Part of a small language model's weights: MLP 3840 squared ReLU, 8164 steps.
Each number is 500 + 25 x the weight over its row's rms, rounded and kept within 0 to 999. Layers, rows and columns count from 0. Numbers have three digits each. The size before them is the row's rms in percent of the matrix's.

# layer 11 MLP up, 3840x768, rms 0.104, rows 3341-3554, columns 512-575
098:507537506510475538508508499479497532540518466467484504516528536494521485497502540518455473528473460456514533511549483489508499506497433505509532511474470518521526563534458511484478525479478476
108:541478476490523507444478501493537442526483496526514526517490493490527478508539486469533475506514522483471450504539497490450538523483499535461488478473482526497467497490505516477497508516506526
101:486482509554527517537490512469535508450523517488511508466449516506529477497485532456484457507523469505468494427494478526516509548500478473521508483475546523526524466506525528499475512510515472
107:549517509480535493506480466487501461489522478496482523511508517495510539519487526475510504500475488517505472481473512521547530483497525529488473466461492507479474499497503513504483529526504470
089:526508492506487484534518443519516486468543473532482532506512489513459455514529520519540515482542516506508558502538490503499497512505488507469521513482536526520490538496467484505461485514474487
109:472494498463510482518477477472490549502484496520504541495465474483513442556452503492522460456475481490449520497511538462516505507487494457483437537467480494496475502499518470465479477531475491
090:514482537484533501550520478479501433510509496545520505508521499489501512527505487481538503519475498517528510495488497541515507490529455568483508552491485508514490542508482471543489465462514487
107:462531494490508552500506457551561473495526504525471521464530515491548478481538502491530488471504481494439531527499492482506545499469492479476511474478495498520496515522506521484453479499508472
101:502486510470465482486496490518492551471472524560479506538491472526501508479472566504492565496498457503464541529528501493510495520476520495488496477461513502505470512484530515508528523477554514
093:501497510531490465543474465504503515472465514499544512521483476506521535483457495478519531550523486485516497491471472498496522518528556533548471479497524452467514477448472501487481469484504491
092:536513503471507530507494504532540469515496541484540529495529523510556542490494505490551479505471472487547501518444480539490517498506474518502533525480530535507460463509502471532441512532501481
127:494514525495474493482484437506532502500515525483497498460494460502519526537471451491484516506472487512534506475537510511528493542495525509412513475507479464532489523514494480491522442510495540
106:507469519539497503482522487491492505529535468486503513518506482532504488465523482496520518498494485522496524480514505459468502478466492555503523494491526505491541494505515491468499494486474557
098:473536498499526479512504459472506461452476498521537494505490495527529515480523517496455537534471518521481499488505493550495492518465490525501417547487476474550503522530527530548468481519552511
103:467483486486499509530488468534553544484480487498527510538471521481496541494524519524478494487481492445468512480502483515459470508507483466521459486488473472532486470462543504505485521459501469
093:504502532498464523539448481515539517491458546511487504461491442474464497446497558470472531486516433507516514497506493488494493428526486488494503542509492465498472509519513461516528516524482499
085:547450500512524501510472499468479511483472503490538520488545484503493506501534486501478476467544516471513494508524557472467490525549491495481494506498542504477506463492540469504527481527475509
105:506494498516472515474474480525512530520506509525518540465454508518503441551518506508505502481515471475505450527542461539508520518535497523487487534472496500573473499511490538485522474527499473
117:516499531534511477507513535482478514505529499448447529535503511551483455497506453495544523464495529515492526498502480536480486488473496482517509526491482529525534469533514490513496469481510448
091:487522495478534481531458518529547509477456551464531491482492507493509472496480483510503547521537530494508479534521519480480512514475498520503503537484550496501501497513556486516490477517463478
096:476498552516513461515517506487509542506540508493539550480497486489534528514506480536487454501507500480516489503521548467512497454539471512513508536534542519502477463533499481514470470470474517
104:469473489558535465489487484486501512549524450533497526487503503510491524514494530509495502472519504485505488520464474472522538527515499551542491493495495483554484534508503516489464486485494483
100:523510528508483534520496465528479512499513475460489510460524502492470520454526481580511512505463505504485525463519510521481454503506525479491523493472463517460497507507517496477523482551438482
100:551511502458535482512499496466506514490474536532535535490496463538538502548503489511459506480457505523502516489456516491501465478529502507512516527555507522480499548471500460494508512457533498
090:486505475484527512521467506527443497507526510488485539508504503494495518521513506519485525514534504525496478498532485520491493497545485516512522524449514489496507488529512473492509517478519506
102:470496509509479478495496569457512529491486483498556525498487522499560509531547507505441490495503533475495527480483510526475544530518455521485461479461492562481522494508512451479507503500480523
096:513519468468457503519506547501499477517548507485523563497515480464473432518456499502508515516486471460521499505518515530474484516540496488454495517499531517494545546494487517505480533493498485
105:486539512440478496508531518476511477495525472481554521536492533508479519492525494535448505506529505482470463522513536475490512477450489494518525519506509423525490509498486508489514513500477507
101:487518503485491536472502474478481512498491513502491551515529575487500485511574541490481500512475499496448541509504473543522543516509498506453514485513481486535485466501456523522488536520482493
111:464511486533487471485512522503509484521496542489521503523468525493499521485528483536482504495483484485537496521492510522559494500476527503498510547474499481505531527500486507550491513462486500
098:508536546493495527507486538489495461496464503523485490513511499525502492476504494524491519494469478462447478535500494541479463519455498492510496495471523505499465521503494536452530514524491480
094:439490508486510457508480503513521532503479518489527518522550507527515513524481505485507523550485469475521472526498475470455492512528532519502526560478495510492525528475454495521533466517487480
092:537452519505473519516501513491548503529494499474501476489531507507497505530528482520501495543481485501504532460495486532535483548479516508528544521495459517497497498506501477488473493504451504
087:488467492522518474486497490533548511534508475480489518451507498518458506505557494543509511447527502505492536484486514522480485537475485480496531437517478490552503478474505524490472527471496476
105:530511458491480508466498492489471480503499510512487507532496475506508552509472464536483493483491535470494523528505478535458494541500510472508530515528520474491505485472494526492464455538494489
084:507505475543508494502468549481501537507451546482472505500480495463489491498581537505519476492495465472529529490504494474518527430541514507447508507495496483493483482455508528504447511511494565
101:526504478435484498510539493529499451493504487483522504518499492518484480471500492475491493484488545526447456508504477530514466526484470523523492521484526499484481570516480503513491481543501483
092:491490475481538519496538518428450448495516466505503470498538535509501492487491532506486503525475539536519461481519511481537454478513470519460517499507479498466484555540487462496509539480481524
103:487528494469511486483502481496484465492452538464520488520573500526516481474501482543525524475487498491444548546476504486465497530488512509504487501475486503519518518461515513458493483526556485
102:519479465499497493482480457461526515502498521480474508507490494501524481522552438510471475519504503462509443517526509512454493476504451530451533491440479458504509505488464511500486471495509475
100:511473531506500517501486510503502480519516496528452538497532468505493524501520466533500465500497526479515511479493469494508478543459467455513535515491526495456496555500509476528482524487481529
101:510479502488525511505530504512514530440468491499492486469503542476511499465489515513513505481503488528488515536490515496493540507505457524469474493498470508490478491497513482543474471481483518
096:517496511522490538553513525543507479493511444528524552488467499502504482526495483484502470528475489443502474481548493479515492528501442543484547505493497492494483481504507462527548506502479481
097:475531504461553512515501523508515484455493528459488470498551482502506495505534498490559540528505508443507480563463536490518500485513471515491512483499536502538516525495491486504491513537537506
101:476531521524492485475516492527503484490423473475564506516478512499498480503496503509506548495487482510524506517505487481491528455480467488515504474474517560475498536476542504504510492556525489
107:548511482482500478495499467486513518540523501470483497466451543495472506452504453488497519528492529546531462495528483531519454518490509492462511456518542508530476539469494498446473501537482484
099:511527467496536505501476497536497468543474496503538511480508508502478483475493460495535486480471504491458485542563515472515503546491506477476478527511487503504444540492502501517523541491456536
093:480518506505466505476501500503512500488495466498519465495499505510473446494487545500536497478541487481536441479490504511493512486507549522510474546494470536496530517512483494461494484456470561
097:447475484534504501527459539499478481528537492494453501534535477515525462479462534517489518506518540524519504449498494499521466532504501490558503503516505439503503547464542487526473501506538483
101:495505494511506486516533500487467534492433496528492531494501535512535465502498468494457501474545503480524467483464484509501515541490487475523499481524502480467457532484492471517479492479496515
102:475483513515515534476487487501486476524502497493484544502483483509486519507452511498515493466461474486471482472471556504509460456477490533475510529496511492510499507495482476489505506507453484
090:488517487484495510491532521452485522492459476514476474495498474473495539505525551487495503496492524435506503515480515523528497499470493551500487482489470474528496521487555502504502507532476514
100:463483445494462519509505493504499488514514503491521479504488471522523556496504483507503478499503521444493469457488522526553473494514484484515490521495496501516506516478451552502453457479470513
104:551516534458484456505513497484452466493483480517484485518528510542531530499465512529482490528522493510492520546511503482518528503432538490518509545452496521532524466478563504481520512479536519
101:502505502472515513516537519477490507511461492480474473542535513508481482521490494448478538507532526428527482536540518525488499490484475535446536474445503508483497530525502498457516532484502512
095:519469461517501514489490518506496527489498491528492531492488479518503474499513523470431485483493488500471487511495548480537531503447454478482489522476517527542493488498485525463528481538510489
107:503491466503522514492506543519457532528492541508486472475500481446488468505472489482436518509484438544511464465533491519529470519509501504521505443488504519502496477504496512496511532522477534
109:537509518506515518476476481493492492518506514493546455487468540508553486529520531480460532459457484500431508522516485487490485536531512450454470519456479497513503532576512491466516505513532447
104:527486481493475514492484530488486462498489498487537503475509509514494487521497541467472578506515497526476543539492450470563479494452509493487500476498504484464536470518523533549487471496489480
102:491516498515464492476466496526507525516511513479464491495509533477512475499520473517488517479492467508471495504490452494494509504489497441515476497503490479516459481486516487525501524499554490
101:493510496449483471447505500500518514518456525531486533530516486513497549512488515498483513532470494507519560484465480539507491492513531523518523497485486487468509476479516533468496489499494471
096:559529494497506493463500464521496463541492511478492451445497514486505524459481472463514475489516515501526495494544501508517490475463501551530490490468490513493506490483466499481496540534483493
105:501502525488458533514483511476493455486513483479493465450519484529477502512459511500459501521524527439503458497509529493473521511486534500484538488508539506477530513467479466500480484476484558
103:511509475485484492490527465455492475470510512496490561510494537487521523519499458516553525554486508498459506468496514545441541511498500472468500490538491537497516511442507519514470475468486489
090:484537482476519499471466536497559523501485536506530465518550560479496476473498500482500545494456465504519499497499512497538471521478511493505455507533482472481551499453478489542468518540524527
100:506476497441484525554498511486531510480482522501476491513504524536515513544490491489508462487517502510494468493484531527466538494514529469539492486511490503506501484525479482518490484533512454
098:554526499477500502506513490455490528482534506540499512508478512518540511497500551487510509556505489513521500518508515488462500476504499509559524539504538512500506502521462495501519532549503554
100:495531448523557530509506504501479462469539515502503480582498518506518498496490483458517544500512518487514451483500478487504495511555482485494479497484483510516483525507507490509539477502478494
090:504466507478521519527459484439471517494458433492504511505521498536512527525511471488531474489539481491494522469505475540499502493516535523571487467500520529530546499514500468537525478520461531
096:538489526497464502513455486465467523501501493465495499470499524523494496515496513527484485513496478512518505512535504483452540549509504509488476473502491529513467483518487515484469549520483558
088:445486448501531513477540525460499557479496511522502516526494509479503529503516492491512474518447511498531479527547527524494501485497502481540457484483512508551496491497484491554455481518482474
092:482472592495489514499451488499479470498516527526484496546500473532489530498517489573486511511477468493432521528524480494509518496571472513525493487511497502528475530515512517536513508476508515
106:515495510497520494520462514495484464476519502466539519540447476507492513525502502486437460471544480460456504523495545534545466488487574491494451467482491524460498531488527495482539505517513461
090:528496486536493495549485450531500525489529484502530471484520519503474500521524477532481471514509526503512513496490513531525484516487535502480502466479523495525508481509480447518500482489486493
106:469495513454536494497475491540492505515483476479511478507493506532472541509502512487496484511474469468488496529485519510469509522478508528537539468461503513501531501471472546512485505547508492
098:497510480487525470476490528531499511486490488459545495465503493517434508510498504497524507509504523481478466531511498538493512510492496537508500529533527498492550500548533522519464504516473530
099:472520501496458476491507543517492478510461524484497557525503503490516453458480496496531439496501473456492532460545543521472523494550447468479467511508518516495478480473481466497505485524503512
104:537513508509482459521533552475495469484455456521489493503458531494494474499549520513489496502487513460478490531461517522541479511515484459509524540519503488519507505519541520491530518479525549
101:508478530484507525523468504497523511527452469480484555528529503483516486472497494513506492474498541536527478514541502508508480481474547502499499517459479509517504489525495484514440489535489495
105:492465542496522497503534494479513501489525529454465498491519472498512495520549492485521478501486486474488548461472481502492471517484469504493507487451578487515459474484520521494488481508538467
101:532497534476495496528513475539561521495491555473514443544497478520467540499501561482534493501475501480491480493512506489475498471474501508476486439485522514562525515519505491500493483471491512
084:507506520502558503474468480551540502516470505482493470491485511538539565512477508509492498523463506487533510571507506478491499485496539493482517487549485522481520498483453513498459506474485478
098:526510492555499516538508508496470528469488504498518493461458469527460526482495512468509486502493514468526496484466494536496527539600499519524519470515504453491533498505541503477491466484495531
111:487480534516513477503509468502508528494500442455512485515506505506490499536487508505478514490489526523478484472486497495514487505540523509482552488488491526481489478487543532476503449434504518
095:502496497545492453518500564502518513487515511443519516502509488508520517514488506477467497489443511473481518434494479522467516534516491492474487488511497504528508522487502477518531487472472498
101:490515485516547506496509509473502503460499493504477487497494480469479497465474459494507508457503525482479494502513506555547487519521507502490514517536493482505530503509480504500510544493452556
105:499524491515478468466565486510505523477506517499494549478539436525478502487508520460519461520510499490536535468505458535490485504524538497469499519537519466463490499499542530483468508523469522
076:507491505479486473469515514518500516490465525490459536488480463514535514496497455525521500495511452461484519460471512534492503521557555525470508482492485515491497487484496498524501488524483538
102:458506507494475495489495542508526516513469478528497462522472540492479508484443461483459486480490477528491522515496510541511546501496502469493483535485478500484499517508493467504529515504495561
088:506495508488502493499535510506482512483487450493503520481531502488482525506519526464469494480505474505484510510493491521491520542559448481493468546510504510519513526530540524484480497505485477
097:514484557527507490493495518479509516535537512478482523528498488477505535478513456507470474488542491460450475510530505514482515489480464502492497489490522523496514506512468505561501493487471476
104:489483463484509484522453537503516517516479542488485461454468484504498488575516498500464530523526500473516496488465488488482496483471477486480478486540483539507494483506527514544485523529509460
103:500508491532468562495476527494520510509500473484542500533488515517463475468503499501520525540506512522484478544463496467478489547502478461503501533495463486546476498496505523499548479537485540
100:470554518484462511459524498481510577489511470528504543504442503509560487518524506478462491429526497509493470476454483516500503509511485476494498525489492487508458485470485467479496503465488512
103:491503472525499499459449533494520467506522507486494497492509441511531465521473507515483479498460500461465504560478494488485523489533495514538511500531477546531596501480481491540497508468502477
089:565508516511562505545507443458522526531463476495480483498471500489493467487498458503501510508458514496473461504482553517510506499506525462510519551496495512494497511520484495517520517488470475
101:512486530500522489465492487509517523480516548487498504522495563464472479515521504491512520483498491500472452507483497503473484521503460477501502475515478465475498501516538514477493510552503532
113:525477523510529513512507441472478483514492503465459518486506532498519460519505540489473503466516480467441494501516514511543472549470543471553493535485500515486483464518466486476532498548521495
091:520493511498512472468529472526517508498527466487507526490491474483492508464477530523521495463479471501527471542533489486484479512482485554446511459537513492496486444493499499490474515475483552
100:533497448480472486528473496468463528465561518511493509534509519522491450449488462473501489496485530502487521493504455510505510490485470470495484528498520467505517509496513498500496495504481460
103:475518512494521516504502476524503544474470493489547519477482458524539506478490491486508508463535478461547479524523515516536488509504527537487496541492491450515491496494486520484489493525504510
108:542498484451506492524506447485521503521475540514463520500459505515525479514522451503532446509491469469498485514493533484425478543541459524467549492489468510477525499458549513491493456483481500
098:533499483527495553508485482544481474483494527543462515483482492522503464501554543498531466500509467482474475501469492488500501502511511537536539511563536486478526526500496524502510499480470500
098:535524466492555468500470457472520462509521488508514526518515545492484535511465500530507495525487460549504549484495518496505473506493490524515467487476463480494476513528515504481491484516472494
101:499446492477489527531538484492517482508539509505498499483505529497474494498442486493534542493517518486522522514529526482516542516462504478514451495518522463491456554524518499495506480505514479
088:512517571501491491493475489490513490453471490458461506456517499493507507551470519482516505469519532498514513470509544531474505483464481512487489538464514503506517496538521513509505495498482513
096:466482505522516501503509514512462520522452452518485475473521492536470502509505466488496490532480521526494502464509493485535497556441476507477502509465515499452495524517528517491486543544462533
104:545539494540475485470490517416537547541506479496502495514481501528563533520497507506500487497463526532484536489472494532494517474496498529480454497468521495507502544508511522488517479485548487
097:511498532536500454509488519539508515563464469502549491546494487481495510535504483489491470538479507470452499471441494492517508485464526506492498500450493497517505529562522496522516492463514492
101:568522505496518475500497481483453520491488489475503477504458467486500465535535445474523461484563507497512494501452494540501493520550538493514515518522468471539505502506474489473502454485512490
106:492540486527492516520504509491511529494494479554504532529508502526460521524546495503496485535511510539492540464448506497494505527514514481503515521466476500522479553504512491523497472494502507
102:507513486525526451530508475526471522533527542503478514517442488481504520521473505484494498518496470473436482489517478485455499510508476473471517480513505556481486501552503471555465486513505502
108:477511534550518491516482458514495469504490531542508487509558495488453535497468471465513530515559504482519500475491513484499538507516510506531522536509531531506515470533495515464475519513549505
102:528486481507479539495486474446510523521470513500495538486507506474493488527486482473468480506499458511501546552488488500539479509503523483517478491545491551507498491562491504495489542514480507
091:493450502504499484455508488497459509496488480513497487494541470452473491503487507477487536519522517493511503533523439496494526490503513515494482515452487554491493474492470473522508517512501490
096:527500487489454481501559511470505468469474534513503482449525496526487512484485496497494523514507488471521473522536497487493513477528489520546547484439505485515488514475490506478481533529507476
104:490496495501510534525490431500518500527490566527525543494513534555511518498478507503484459543562475472530500500509514519530514489481515548490552522490482545489509494502502555532555535530479509
102:515482458470513473505481541485472505498494519500470501502497521465519483546531445512518488489450557499525509500467469521477445510476525472492503488488539491536472536510499533461487494516454492
102:450539504479471542502476523472474514567505527523466496485454537456536538490489520503523546474478474537491530485469494504533507474463535477479524491483538484441487519561484504512538527488491507
104:500493495519548493510491521572526512479462501511554529487496490504520506495489483490505481491486476488505507483482499494471517482484472507519511490509478548535485484531524472470557471501454459
100:507514474492494515488503504510486515486457496499531494544487490486525532476492504481515515469533504486524481484523554474513489554478521498488522495538506522518492480496474489485507460497444469
098:497503466497516492573491503527455437504485494527522478518539513512498487510499508488455461493482479508490492572498483483519504497485478495493527486483521491502501507506536525518543486479498499
097:489504485564519489514486509502500490498507496473522499522477495527499496479485520494524468510484482450476517485481478489476530492535460486506505481522492533508484503505462540539571510555511515
090:517508477498502534501492518533544537512525487475554503473531460540482482469486534500558491516470469519479483507497481435477479521520499465528509500502480475537541498560491493489470478513467451
099:548477481531514497522485503465553480454502481468487523512480483468514484522506488519474498507462516487484518515528489531467523442507519516503498494516451501459478486484538496505512493534531543
083:513488456462498496510539492507496522475498480479511519515496529505519488522511497467497537513480501488492496539481497504528499508511469474512470545461454489495536527537518515507506504473475512
098:513512510532496529513484508514499522508526477499518482475550479490497498488528504500493498528492502510512488495513501526527473516493492423517470519485540548545505527509526511457469503510498449
095:492482544523525483523499466465521484491448515497495519498464520517504496523499439515530511505488486478528465524526476502479487479544514518487454501504475516485514506485525482509525509501521507
102:549494498503499477521523496545456543472511488538491498522477501461500452460524498467501525458478515455502503534517517477488524521504505479502530523474480453513494495503517501491479515504501495
097:534502507495453513505483501489489506524553546546501475489496501471506494541502489488503522491524524501530496494516573513484503518494516508504489537495538475520504482506503543497540462529532495
096:496507511463530527534508491469497501505478539475479501498479517560465502530522459499511507492451510477530503485476506504535508538467539500419492497461482466548519540509513524546511540495466514
092:479553526521532518493486493489484480564511503473494545516499492494505500493496496470539520515467500510523506454507507484487509488513490537475489491474508500521537491492517479523473548487499476
106:524490488494544489537487527486524461502501484517526501524471481465470535542527478455496457498460468457454537508468458495500473486527516479518502503519426502504472454528521525494521542528487493
098:503499474431475478498523522487524514472533503484520472515473541536482478469454491480497504489506499482483478504490500552496505493482473476528514492509496493537520510497533523494503506506432502
106:527504488509526475471529447501478538493482506559494518520490456541509474547502526509492487517471537530447524511517503476533476561494506477544519438503475519499512490476512485485508477502484506
091:519518470485553479510532485479507533478477523530529506498550465493509506468466491477530515488540502501492538539489536519482536515550510504493505511490480512502503501491490467504487507502495508
108:492493489514509479487488480520465505469528495503513518507495538475500486439482507478495489470514496484487531509478477510497497456447496496478513481458480516542528482459508524526474526527500493
090:536539480486459460475479466499491503542526498481498511527515526510474453486508501550490461482465532501463488476455532504519497533529498532508501477473482511554461502497472491507530522488536517
104:504532500488486506515481462470486509519449492511491494499447479484522501501506537467524508477510499490497491480496471477489499535510523457499496486491487517429459530503504485547527502533516456
102:490478433513497485510544482509483507491485479524497484472518470486538509475505462472517497494488511483519508529488482528518555521493489516529509467521522488465505484521514491475466507532506547
095:508528498475491514500537462542497486464493498500508482545459450468498499485514515531422470529495462558470451438508474527508476466499557485487502485500499484485490447512506536496578509489510501
098:512541495456517550505469502555484464517545457501487502467525507518494464508489483459499504457524511514515511461457543499437496518526487457455531499501553460490551519505569497472541501512489462
106:500546495485539498516473506477541460480517430512487498463507490502514519479540488546519490513527512479481542489454550483526495511514517521492472463509517467498479490513493484523542490502445494
104:525473510490506522487471507539519538510492510525496472477452437463497501540444512522516482479471495523512492489503494514517519518506497475539489457516507464499489487504486489547498489475476470
106:510517527531516547486512527479526495503454466533525524503541497515497537469456511512514499489463565498475548526472484494522486504497540521461538509521507486461530505469520490472506531513455501
100:507469488468530543521488517521440532515504555525505505478489496483511474509517541478531484500483470470521499518484499535482487482473512455541543507494482492502510531525531453496516500547559517
103:558517542529486487445497498474473497486510497488539560515467527514511514510508503485501482500454505494551457494502504522481519504475455554488464511484496535496477512487527496498494512504484503
096:542506453526546491511496488478495491469502483505490517488529513500507467524491526514504511484528513432511537472458501477445537524508476519513506432490533477503501524494499456494501535556506564
107:490479477499520512511543530495520515496522476478531482507488512506523485539489486494512507474517520479478501447525488505503504484535490452507487486531483468508496515506493549507482534488505512
104:485488548518527494535451489518534485466491466510561524522503509554479537505495490494484509482467495539517469486475507522512465506493496468502499496464505503499515479492477469512513446480496469
098:517524503526495508485498530524511461490523531474493492490504522484455519492522480545490495479474508526518496504453479453507518535499490472472527495492502482515495463475490497510478502489506510
104:529485488505452509497501550493464463508479471519465527483522453503494507495531498554453515538486502518497511531482528513498532479483484511468514490555543487472518515478506512502533498497482468
094:469500534541508512486516482488502473486528573522459538507487523490477483516491476478488498475494473464538510452492490463487526488499489463509525470506551492471516540534502500474539483506486471
113:529510505488468501504504493466493476501521490468504507504519465479515440512485497472496463471482493499504519472479506514528536513509487522475518495504495514493468508490536521503514543528502468
102:518519532514473502498480449482506529470463464535524516558520458457559508548443507500527536492473511434529456507477519528496520495492513496530504507522506484501465510495512489489505524494527502
100:523522523514520461481465487525496469511482518548491498520471518454532470528518477528537498487494527458504574507496510516477476544457485491478503474542467519513508490475506447522459516491502533
096:506508441489534494462502524505499488554514498503519538478503518512556509509502517514560505573543517533516485487467465534509525465486486478518502497506516469490496525492494485537480515515490533
101:544496450488511507510507510493513550507471486493514542503531520530561454489463516489460455492481499473482489482504490534522523475541510528491522486503497457467475510468461539505509493523493491
097:499474530493535510507556471557538522500537499513544484536499578483503527527489521497505486542489493527507512484478555490512514466490503519518527492505489514512529495508534476488487512465510483
099:480445499487530440525513496485488466509509488524475550488475532511477510566532509494525536505518506452510503501511490520460515547489554483491506497520490526507465504516450492515488445511502481
101:500531499545475502502501517524514483505470525466538466482497477514477469497541513544466492497501501458479487489496549490433502481520524527463513459477536497485483514481472543530495532489471454
103:493488499525492509515551527476495532489485517471497514490506491475529506513514500530540501492506513482502552453496471553443486525479537504520519502506482471489549530516522481517554497467515496
104:467517510488530535510493463457521506498550499514480524498501544505478519531540493507527498510453466473489518490512476478503537545483497509500512502510503489483442535459522523521498504499495515
100:537474494471476496482480476495497476481540487459479477477468514524538494510515496538463467523495494539513458504473559492553490529483514500487515483526490501498518462509508474473480487502537520
093:527521515536504490510468488511499541512471478479517529524527523503445492506504470478485512509543492507486504500503485536463482531495459506487485532447460493543504499468487502508498522506489526
081:497491481510498499455495442494500478453480465500519472484527508496484496480503474549544484473539497488480532515490492530483503517535524513498501480499493549508468544509507495543487544482425517
096:508479498469501522523464495453455452474475491491511516506515519489496513526467524494516484531479493516492516486502490503498447507530506480454449534501483527506466521459439501541496513494443514
096:483507565518505533534507495478464551470510497474476486476523492537519498511517520526466551507555529495504456511503501475544491495538450500518518513528485512491533538564527496479467523461500471
107:451478494508515484531468453505455526472532517518504534521487473509514463475495517516548452526485449433506482484522542486464499550492504472505501471526490471506493519488490479502520493498479465
112:495471508473510506471493511468473474478497493499535501496453499479483531499504479508473523523472475511520550523518459477482506465536509504474532512567495492437497481512515537515445460483501493
104:527488473490472504485551485464503474542511525516497505492509508495508496520538517497490544525491502489481491510471508451445483521500482468462481498522513495494505477499498493504507514488513528
103:510534517510498521437464545509506507455430471464492521498517482515514523486443551539566503517483569468466517504517494494518479522511489551516536530495471493477462479502488448502486459519515473
096:506481526521524509520484523505488516510490508494476473481465478522534452502472540519486526464518519493486451460500526501488501511536466522464496502545494458515526494515546516479532512465463437
109:479473485487520445491499484487519480527506538470454505483494523491543464521483465459487518490484530495524510516539491503476473479489496548485472497438549490524535460486489480513472497494476517
109:494470532445506529513504495453497500494469548535519515514478555499543496529496450513477526529524526492458581499469489495455545504505520460528475527544429499491474514534499527490473500479496496
093:502495495516503521491525493548523482565472479490492498540505508474490512477491498499493521515485553511539492473506472486494466510522513499467512516512523536452519496495534492515507510514543500
106:459493500519472490467508486520499503502450540542455498493488503511489474506492520495526527542471520502515523481466457458557533488488452471499538481463486532488495560506505542505473492517500483
109:519468503534502495506487491480492471517516515471543538500508485499512462525521463504512508509512489460513462464480512502508509526502483518473502482498489509503505483452503517456528556465514534
101:486490497489468489522478544548488498494508548538498487490521497501539510554533526499509553516560507513527530503498539500513489531497480447511486516506521496488482488517525527500503504489487473
097:514466499529463471523521508469535520521488490511465497530522511540502516516463491496501532468525529543509463491490502478476507486508516483527494510549532510500503482448481517513476513518511527
108:507496534526504492542496499500485483493488496493467497458541496516479519472495472518533519483494466487522452509498511483494478514519492507505502507491513501498536482464503477493495492478506475
104:469490534504508473435486510490543530456515488526445503477501454516488515459499469518525480522523512527511471478505489472529537507473538500500524517501574541506502512509518523494502486468490485
091:467503483476523462532481516525535480496507510457490508440501487498536523507521481464533533493531485487521493479512479554512506520503479475464452488461512436496496502499494487504524496493475485
100:523511496517525464461485522532481469539534502504499513491558451547539529490469455504525480513532518496489485499553490501486486498536530470467517474486462471534502492537462463457560530514540527
105:553481505530479515505449491473493495518528516448508512511492498510476540521485534487484455490476471468526453492451465496501565476515497470519543547514493515478483503477465509512518479493498505
086:496475490545500542463495483519566489515517538498501513508465466498509515527492500472490485509485517485521510493525524494478532445488434482507517534515473503505547446526442523481510536520476541
092:537499458552506470529490531554501523463522483489510489483511471498533522489479491517500514529470530508476494466483533456499486498528487535477493510494517537500479512517479503507459486525490498
095:474480485497480554509479464480470463544535463490478517471520507449475487490511512445462506546501474506535483534522517458505487445529518527506486514473514499495499516493486547487526474501501543
096:532486506498447479559481473466527519497467513492502500498498511522522571521463510481485481509501523488474477466498510513519502541538528487504480511531485550526473481495549466479513514551476496
096:546517453489521524483525490508476488538530442483500467521511516511515485513487484552510514469480487527499504527478462503449518486506510552511506505435508526477493519512465496491484485499537494
095:506461480511504482546488497481528535538456532519528557480515511472506501481512480466514569457478505460474490492491513489467531448507449463513501519491492512472495543478470538508456431476505500
099:502505507484493526546528504536492487522494489474525475504556510520494560501527500512490497497518537483501467495523512502535469517472511515453506503457531478452493475479500471520552537478470489
097:514527473547481537420505501495498497528504532521490494507490456514551498529476455530481497510534552492542516450479511493475522503461471506518504526489537564465535516498471496498506498505494540
099:496491509490495463510478496534488523467454499517516474495521520510493517507473521511469499514535470498480511506517511490518476520488495502483491519481483499529489501481500471497457526467470499
101:483504471506488482509473494463508505568476474506466507509421479571474515500535522478490518554529503548528478465479481481468525500527498490489474460477474490515533491475530518484460481530528495
101:575498478505496504496541496455514531480550490496534546512501558506486515490487494513507531476498497508500531508530527460502529517522494529492541477525506520496466531542478485482498530521482506
090:515522505500497544468521535467468503522496498504485493511535514496472478506488536513509495486530546450505482506508516481480547459534532489480501456499531524504436496492460518502501513517498441
096:483485503513520534497509520489499520465542507530487499483520497502476546450461499481507483518505484487483491541496489523531530506489514548494523492462460519509488468540503464484506500532487496
100:550460532517490482550455480498475467439495530508533497511495512560475500501494477496510489439520479536511469485512501526462525523520536496482492488473481489472565513506501463505506478513497518
088:508466554507519495501518487531524550466519514476463485473504480495493507453485500464475508502515471502519515482528523476500484494531494489481486477485528511516466489477530494495535500537518452
099:499525500508442462542509414502514502533458474538545510502494469460504466445532522500516447502486520502535510473521549518482540494527513494453505478518476464528489481514522464543503478545553491
101:462514497528476504464488472484487507514497503530493516512444484486510468451474525458528498513504497440519494511501503472452480541519474517530492502519514539511534512510494510518493477528436508
104:501498470485515484524481548499499461498506491491533478483490485486543440542466547485514513513487509489528507535493483460500518522510527502451511503510509495530518525499501518515492504482504519
095:510495489499508547504486504550477511486509496465525468492486511520475537528496501496481526456489518542484495494471487512472493451493515519510476517512478473505524503466481511494495519509486505
092:513488475531516468475504494532512477526513461508481466519514495476523479503487534536518512508503491493481543475474503483572468563484529549532492459514510515541510528492477468523521554554506503
101:502534530479511507500506501511495542526477531504523512521511544507503531511494492456500515493495521512534520538496472488496511533508539530471536530509526495458517499498493482487500488513501483
093:569473510508474494506438509518536503521491497513498502470507505553497502494546503518503546473520509484516506472521488513504500524516491487479495494486535492481507494508537495490474490487504499
098:508535504515489495511512552542507492531482505516487530483527488486464517496520475457526509529496471488523496499521516509440502470519504495463524465458521479499497497544471479520507492507518524
105:514497472541501462485514489466509484576494497514502502474508460510525498519478482479515496522519544497475484532494452486549468509518543483467521477474504504497499502488486520522482462520470498
100:527486488511474489499472493441467499486521506524533531474483519499497495513494486514512490523521494507472524495500446452443498491522481524496466515504521496485502515515469479542532475473543499
098:507533480509519487507494492489520525506468497530533512532497492484493500509528533475550534481470522531497510501530528506502525476543530507523517536500519476486489514493497475522459515480495495
100:476480473529485491504507515468483517524513496449498520503503480514499467469469508537481472489500497534509513524516495477554478503508509434519532487489525544521529497483509541501487452506539454
099:536518494502510515512530528522495466492510452480481490498506526482545494475524550521482499491507505489491510479473509476474534474530466478550476513495505506523519540479520485496498508523505510
102:498510493503510507479496450490498506475536539471498497502527523483490503528493476496499530522521521529458485482504488456495523474521492497434505531495531512531499514481508476506468508526512488